config = dict(
    attn_scale=0.125,
    parallel_block=False,
    decay_shape='pow',
)
Each number is 128 + 32 x the weight over its row's rms, rounded and kept within 0 to 255. Layers, rows and columns count from 0. Numbers have three digits each. The size before them is the row's rms in percent of the matrix's.

# layer 4 MLP gate, 1536x384, rms 0.122, rows 1226-1242, columns 0-127
097:112157133149066082166094105154086171107137152131146147099153152160157138150150135132165123136134119112134161144177175141170108070149069121113113139115090105142096142151120136179162126155129085103113086187103087102120108070156171148168149162126066066138122142155083170077116112137167126137101142103066141145142079127149139111098090107138102116077133115200119132096116117146076123088126
099:139192114104187145158133131158146170179101168138182148038159134153089164142143145153077126102114074206142075171163035144162155183118104213045197133193136062077097124118108176113141181086163113115113119142084106105127098124144166092135088127080169140102080121140102115134176082204136170170146087092124093126116084104141139127067111087157117151097106161138068104079154176080143072172111
096:087138113151185076158136119117082104155080096129162091103168116124064186103120151112188149112155107130147179095222104118160179075139105133058175117112123071090117198126080135068135122188153138131123073153131127139153144106163107116139111107088150120106155087100141129113099104166101070139122193116097156098162165126107155227183139138186130180138118202093131097084133219178129092089090
100:140092174151157130114074148128119161124148165190095117110146167127053128097139141146133144141131055113115101105202111149127158142086106121104099099125139126097086124118153179091123150117112148133099106149148125177169089139120148130117174133101151115123078154192166143108151154122094121169146179102139084145167162121121174167130133123152164176114145170148228119105132159143122153153102
097:095043134185137165187153158166107145147122122102120089113083114138094142153155148150120120156101134103096148163176141118192141109150102181151153159113158133141147135110122068150145142071143097140131146124094165117115215086146143101207173172142075122110127128117175145126124123162101216166099116121172130133113134173136138128184114145112133149101096177112173106079159116154065114099108
095:113148086065094156097161175137081163133096088097166129163142185129122093134092086113106094081147088123096138151151055133127119155097127087115081111099162025084179134104114128137125178168181164148141077145096144086123129090138078161153149125173137152144137146115124075135086152116196168108126124158067127157128116113091105104143126125044140137068114137052122116099103153123125094130079
104:083168100137186188130121145128152088129139165160191107114092170140140086143125145116204107055127084123075144117107131152140166181103139126164080090161141122174179135119106146029138102161138120105203200132107122108139150109051110152160100138101099151136097065119135101121124150116105182133179148128150175128177097086103103177168194085154128148102098115179101092125153196155066087177141
097:104112154132116154151132090147143103161126121090190100170169133098113132083148164113129129126116087119105156121154190075149120139133147154103121152112139160144110160182135114080117137103138093066113101157130107194082085162162132123106181114120155128110111127079153199114115116099138142135049173180155153127116168135106167121091108119132180119152131072128164108167126206122126171146150
097:129132131088120141140160117086070153134096116091112117126142052169070155129127168167163121142152113120142109124128131157075095151081128025111142127116182120134122153119146126130124153129140189117178115104108121135076149055090138141149172182166128100098144166074162166067159135140115091150205154123176124081112048100129166116112108143133153146111076146090155162100182112153147200136145
096:099130155131143147124087144112109149138150111106087204120069164142124161165095140125147145097181097139099096111152187166134100185085123102099069153112093129096094105139138084122134082158080128129159190173100093078175158079116113117131130107209137188161157102125119107136139186108182131035154135152122127100146089158153123160088128130144176132099129148136160074120142086143135092117102
101:130154143120085143115139094102122087059122068125129147065078144099047089078109099115106113115058133091106095148123148143105143090137120157103137156120106136146169111126142115108108142110092130108120095118123129113146095194127067202185071139138127120133151153129130126155104120155125094126151116116199115147113073137161183129107113111158169117147125139147190097183126171122110117144076
100:122136122109175172157081090165147147130156118154162154059094126124089167180143082109141153150132114113083213181100157169118079149152152085121115110184108127128084146109111107135144122135116158083082107124177113139121106094080103122152171119141123110111159135165125176124108158129147175176108143128140080180119121148145137146136133140127152101180145101084106146115113124165159119127161
107:091156104164133145138194100130132127127130105137133160121158159125139150108106202132110145099180140095170098083092117143101118135089161125093129210114095086119148130123169093103142141131140089175123177126141164149135112134107132141135157107078192124091074072113161122149121104091149115091108081189089149142090126185173188125149145107128156166105111093098116144114157117176164126135130
103:115148073155136136091070182149152124144145149150081096112096150183131119128157086084128161112137188141166094106119110100079073119189067126149094171092105119127141184078121157242111141086185153127121117116119090142103093134119123103128090033132160167114152080098140089108133126077142129106131129133109208086101102106130126101144130119145136160148135139108158080146090133124092186137087
099:134090096180137121143176193128036145147079185153097121134151128076131115116147086105159110123100126099144122106106067079085138141082110111106084104110126110149087087144095163112117091152145157165175127151103177138147182053085132120134165132086121117147136160137145091130149166132164151176063112144121153117144141212167075068151222133127126117092133092132206110102174157136066134158165
102:083182110145095119102094128172092180157123082173162118123110150171092155151155153126169147109124121098154112102126142123170186160133155111093097137129103171084140125102106095121194156126122080057147123082174139117154068131165119137153126111103093197125127149097144113047159154188130061093145160073077139086134128126113141161105075113093082154065165109118151114127105130169119119102127
108:072096141129076145141129142125134059150118106044148096139115106118147076160100115161104166177157156160131076096191202070090162129153166119114147120115073076128130241093148132077158138175092116129107120076118109106105135098140164189104081123137161120183129149103099108073125073160147148132109109100163105106112188173122199138122108110191158117117119095115173146130112177144098140134114
# layer 4 MLP up, 1536x384, rms 0.129, rows 1226-1242, columns 0-127
099:091118134058154148139142132142160197127074088115128112197128093177109085110128143198142089121151190144098136127148097120160146207134105092134176123171181107120173089185071129147120113105122114099103136155101077177108126126156186091181173062187189128164097077093147156155120106151110168128127119080154095124154142062146166173195192176043136111147150107093153130147139126102123118069192
097:081094135117155086139147070132145111132099094125113155138182090095153082155176115143125145163091179138117142119145118100135124153155186093125118174094125055143142140097161099108111163095160130112073136030063131136141101099138096134150127158144088100157159145155141100137100151085139066157092165063146102125132153157129142090160153137141107150156117092079128116112134105164119134191184
102:154145095113130101128125207132100159126128116095136102158076177062164092098103119144108137091161140197131172118131121118169147133139092203162074139139226124142129147098127192098080148102079172132135129076044105129089128147125144128132143132141104136134113088160137159163078082090122141031177089134173148145180175079130092154140114086158130071175122124115098145134101194152102124109090
098:136143141127118160148169144126153092110085139132104156191096147142109138101083121094103152153101158122135102117119093120102142126153188145098092129141161099160128150135174182106105186115171174147086116083077148104155161054124119156115141114110216079105086146121167064082083080199130127149120135126140135136120148113112119107113155234125084091124136104088149087116112088116139164156109
099:118135133133166138178082094082100114180164155162183119214115129155107182187130108135115168106089085211186199112133082206075128114109092115124108149146135093080145133108132076127117093122128116144073179104083134140096180100187145086160135128168130111092154100171142179112140099162108137132100172174152148129115128114140077149146141116158092116069116075151137067080141153098071117160126
097:099126167109200108142153161203096184124150177140083164104061095149114135143111133171109180104126102139102153101125075159057139130062109132108154127116137129093153139141153165172126124124093146041088144151091120155157095124158142130150154102182134138138123108135158132169150132136135125118111124130100087159156222159074115139136127122123094115079117130142090182097113135098172116102144
106:084133109122169082120109142080133063106146115122163133166123085186102118130184116101109121078172112122084169158104157124187167195141158110156139147177123106077117113166163078144120146076120194125143145077122123143152161109154114104153063102138133074111091121085100157176115111179152202117151132076118112082178221108163086136101182148135159097138140140100078129183104151095121180153128
095:085163117098149095125081100142153190131120095163114125120145146146154131127147120109104081158098118117156156107127097130169123119122180162087153134132117104083173148144142137171138138089136122154109172115082068101096149131077086113095133118115155166113175132172128117157126228069139065128136198180104122131127114163106121157154103101092085141188123087148147120146141094041129135000090
096:163106185170139155097143194150169077207122099165129153145126128115136153147113134142151155053150121159141104148150155160125127096169101163152178159128063146081150101132167119092090115140153138139116184092153155104141077141113112132114068103168182186123138158133150114146120154094177153093170120175147124156157197162129115121114132130205080190191186113131088135071149170131077126097135
099:136080116120077183138133074160126102155113113055161121153115130109111121126140118133101179149089087178135114075146148116135118139096135161144140143079130132100185144123157145075123147125136132051097178086162104157084102068173111133087071152121158111097060174105112138122151121124096122141104147158170161150121154128055059087171140160143138088085104166086123083129061107105122088118160
098:152103082143170090166095155136075093133106138075122080173139133185114155144151134169176146088102206155136103115187153152121114151132161063146082125192080135102104104096095144182100159106169166171132148116149119077135119118076130106090132128131145141095096122134150134140062145076112107133143112075125097123048173127122078111149092170059141139152117110097074159056133138099168167093145
099:141179150147155076130127098058191180144148156182154120093122176161068132108165147129109091119147105172148144114112115137076126158165069110129110134132075128108155160129114116113102115125150163083152110149163116082078157152099158110084158122195127088107113153084063125131148084161091212190144110146118106153108081159131095124098124165117127107149144172083134132160079122121097144144127
111:145159116157099138159073143222083099136098148096163094154151145178103107096196146101144097115144161096090109118135085103141085114133078090139127106154125133067165131125110099111107125168154115121099094175108119128080152171108148143120131062151154129190115116198117093126071100105155111136161140150143136104163100116078167088173080106128194099061110122059164098125109114109080146128161
102:087133155123093132172115122145090175155129074053138091110105170134153087138162113105162186100151029104168125149105157149117095140162197094126128135132135101111158139074135168132136163104126146112108138166175093143149125112082139136175067102097107142087111111063074175111110140038136161092111151170139147117147085054044163150169141107105158167164077151106123118173157179118135095089098
101:119166126096098099087113131140169131124086114177089151155082129057175147160184115119136114123104109103097094192156158119090064133151134138089142157107114094111147107126106149155118163175163101154097149116243064134142088112131097122081111153124161147101177092080124153115148173111111186085170072097160131122131131117140159148097125127106141148164132139135110165034087132056161158061172
102:138158168102154109094174069128109110150149126107185145196160174117141108121135158118086148148171138143092158150126137134126108101090055070133076156115102151107134081161172152136128136135150137134142129140069147095133077109096203143136125136186182106141135130163149139154126144121094091116095070161101129116097098197095089078120136132154089137134077131090136156141185055114149084119134
102:096146182107160134182132124141102106178221203115101149155095091107117129139129201107091104081161105134072103127164188154119153086133137143109134163122109109103165146123125131146149191115105158123105127138116120076115121124062114170106097094145102113148154137110115119125169169129124150163100157088179101172134167134128136095163196113140079129153112121207171211127156208119109157133111
# layer 4 MLP down (transposed), 1536x384, rms 0.12, rows 1226-1242, columns 0-127
095:125098064116064143104142107129159164109100126137116095150166108126049088099147127147147153138181166063196123136075145148063117049109098049132163125153098153101127146099149133049094095158131170113174169092108216105153120153127122150082074104101070132154148104132144085180111033096152133127102090088097123118122093092174152106191110104127114110138116089130123174120123139136155124203121
095:120098136143118163156126146112138153170153097134113186125108105098111112102176171103144124086109134124084143148137101143141126104095158180113080105122124143107148085159112148115100086070082080136113153166153132141166187117079109067120204142139135162161160107117143147155162145122137122100147108110101140120119165109159036131123133114118107124188121105077187151118097144148135158088145
099:106151114075204151098095156133140120141154161124149130097060092149172149125125138098102107130145100146171150049129092099039080102161141095136188137166154071080118162114114127095170137127142082110131108143162124128125101165144146119082121187184116112124150130080129124187189099134150143169125105107058102097129129129094169164156116159109196204088111079136065153107075097139177144144168
099:080114160152105131121105144091094112148165219125140127075114133118176081166150120146089113150163119114144100190156138078190115074148132142134098131129175174145121160181134118170162107133099169092127132174095137159086129137071091123115063114150103094159152130122166126124142116114129055148099113132144124150125159155138084112130137154120115107170121132083113172180162127134125187097079
101:150120090102145166056095127125192106073101197155151118085183117117189111140142128146142119139153069051108080173129140106107127171099155093099131096133119086141112145136119150096131163134174183073134095208123184149139155161072148077130131128136156124075096127139112159084148010172117129140085146080165141086111171077104083136152142130069168160136160122144118114123155126198128100138144
103:141124021089145160075149080161176145113116109128065191156057153160146113145157131145110172141140156149151089114106099134147134115115133077047173135116221097150128147110174162192114075129153106091149127128136162100126132129143116117098169183133111145114143146163111116108124175166127119147126102139111132169147191069060143119074102112102135096126170132144125133135124148125119157140190
104:127185133120132112145131161162129143132138149086058190170145136160156110098120152133122144088232099168127127137125136120145147159209135136173151098097089114164117169092139211126152153170087041115150124160207109112158160156150131157107114117149151125137139114096106124139077052132129092198147071109158160098136150166129094148149127182193161112181146104135110084109072061110061161147125
095:083197090133112107141139100108174168106143135064120107132124031135154158116126109178155150089143100117126121141130056046114132115158109190145136175151089139099100101089132156088130150142145158126160131164063189150058090132136128130132122082142144157113142097113080178156121101095132157121155126161139163171153139169169115153117099123151112170151112122122094114166160118122126157092097
094:136141096100212124171068084160166150104130135133150146082096105126191071145172106149145080107129091120128061114099134072148122088076144145129107078150086101088126165115129114113121114126138130165182148132101170091145122175105174137102180195151147143109141133120091132102116084138142136156105102110184113135124123196181157130143149145115134120153048114078118083142103157138128165105172
098:108088072123141145170151130160135101140167092131090029126099123127175128106118141088125096100108114090090219121096144151121087141115138104128168133163098107178137110131162107163051065138145155166132107182108134163129153137095112063141160102118083077145113117097159146106131050128195087130121108110078141143115108137125134150155162136139154203179159068110167072133084171056107116125166
101:127085203128104111125080131155127125138124118126152176144122049096185102117131136134113141167148103105075123107111102107104112170111141143154125111103173181047155148088119137100144164100184079123084139156158146177109133092148104110080121127155083121106133131167090128095090124136144091172136120121133179206115098130203140106042140133080071077156134126141053149112126146144119222148098
100:120114119169145162097155134186161128172203104124210109149113141138139089160129105113115117119136161108154162130077098111044150107074126061147108093114131150099113105178144123102094119110137146142090115161161129193142091112093106183102168149141148077131080132130174102149135174125145118046146085133095126133098126162102115108137088085118157150139091088105166100148141163100128129161131
102:104169054103165140053157152114144102166119153124149112124179110095116171143133131125104141131148120123122142127121107150104154116097187133115109128163106165165138134137163149171095137088155115125167194143158182172139097096098180130098218127104185174170085140106151133119095174065154103166078117177076144161153180172123100194072148086146144170083091089149168097087160129158180104138125
097:190143120142168115149118129143169154124081060111187121165162095087104169154117170157108116121106105101174152119105121132076116091073142154105106096082154102177094135095131058081122152068169061127138079126131116129130145157085110148151162125141150173165136124108180140174120100154108113140171161125085104113161065255127081169153132134129133082059111122156091150114142122076134126183162
100:112072178087130188091069185073202109134153136160117155116111134084135121171116143167124139096122139083104157161203179145142127153123070131152100112182148131122073082128154097158115151109103113188085070144140155108106148134122124109041060103063188038118127117114133127070125130098162177121091107133119116082163140125112144154111104082101131125097127158124128138171126170125199176057134
102:099165072134123163100134125188114191095132172149203102114165125180114087146126084104111123125133139151132102146145170155170127078154119111143127093071097087159098169129156155110141109149158161105066145100072117118129109094118119124135087114132102143144131130107086113112166123162094108153050141151143145050041144088219129031147165153149059131162118197109076127122098138149132163111146
089:169134075156146123159118087114126147078114121124184114121124116183132142170139068130116138134100110057135119154124151148151137137101143140124046090125152157157118104157198125101106077142141043183162125150181142156120181110169168108115106154144057086157117195182142154110121087132121101097107109141126090111088083150105127128052144172078142058164120146113102112193101171134152130136141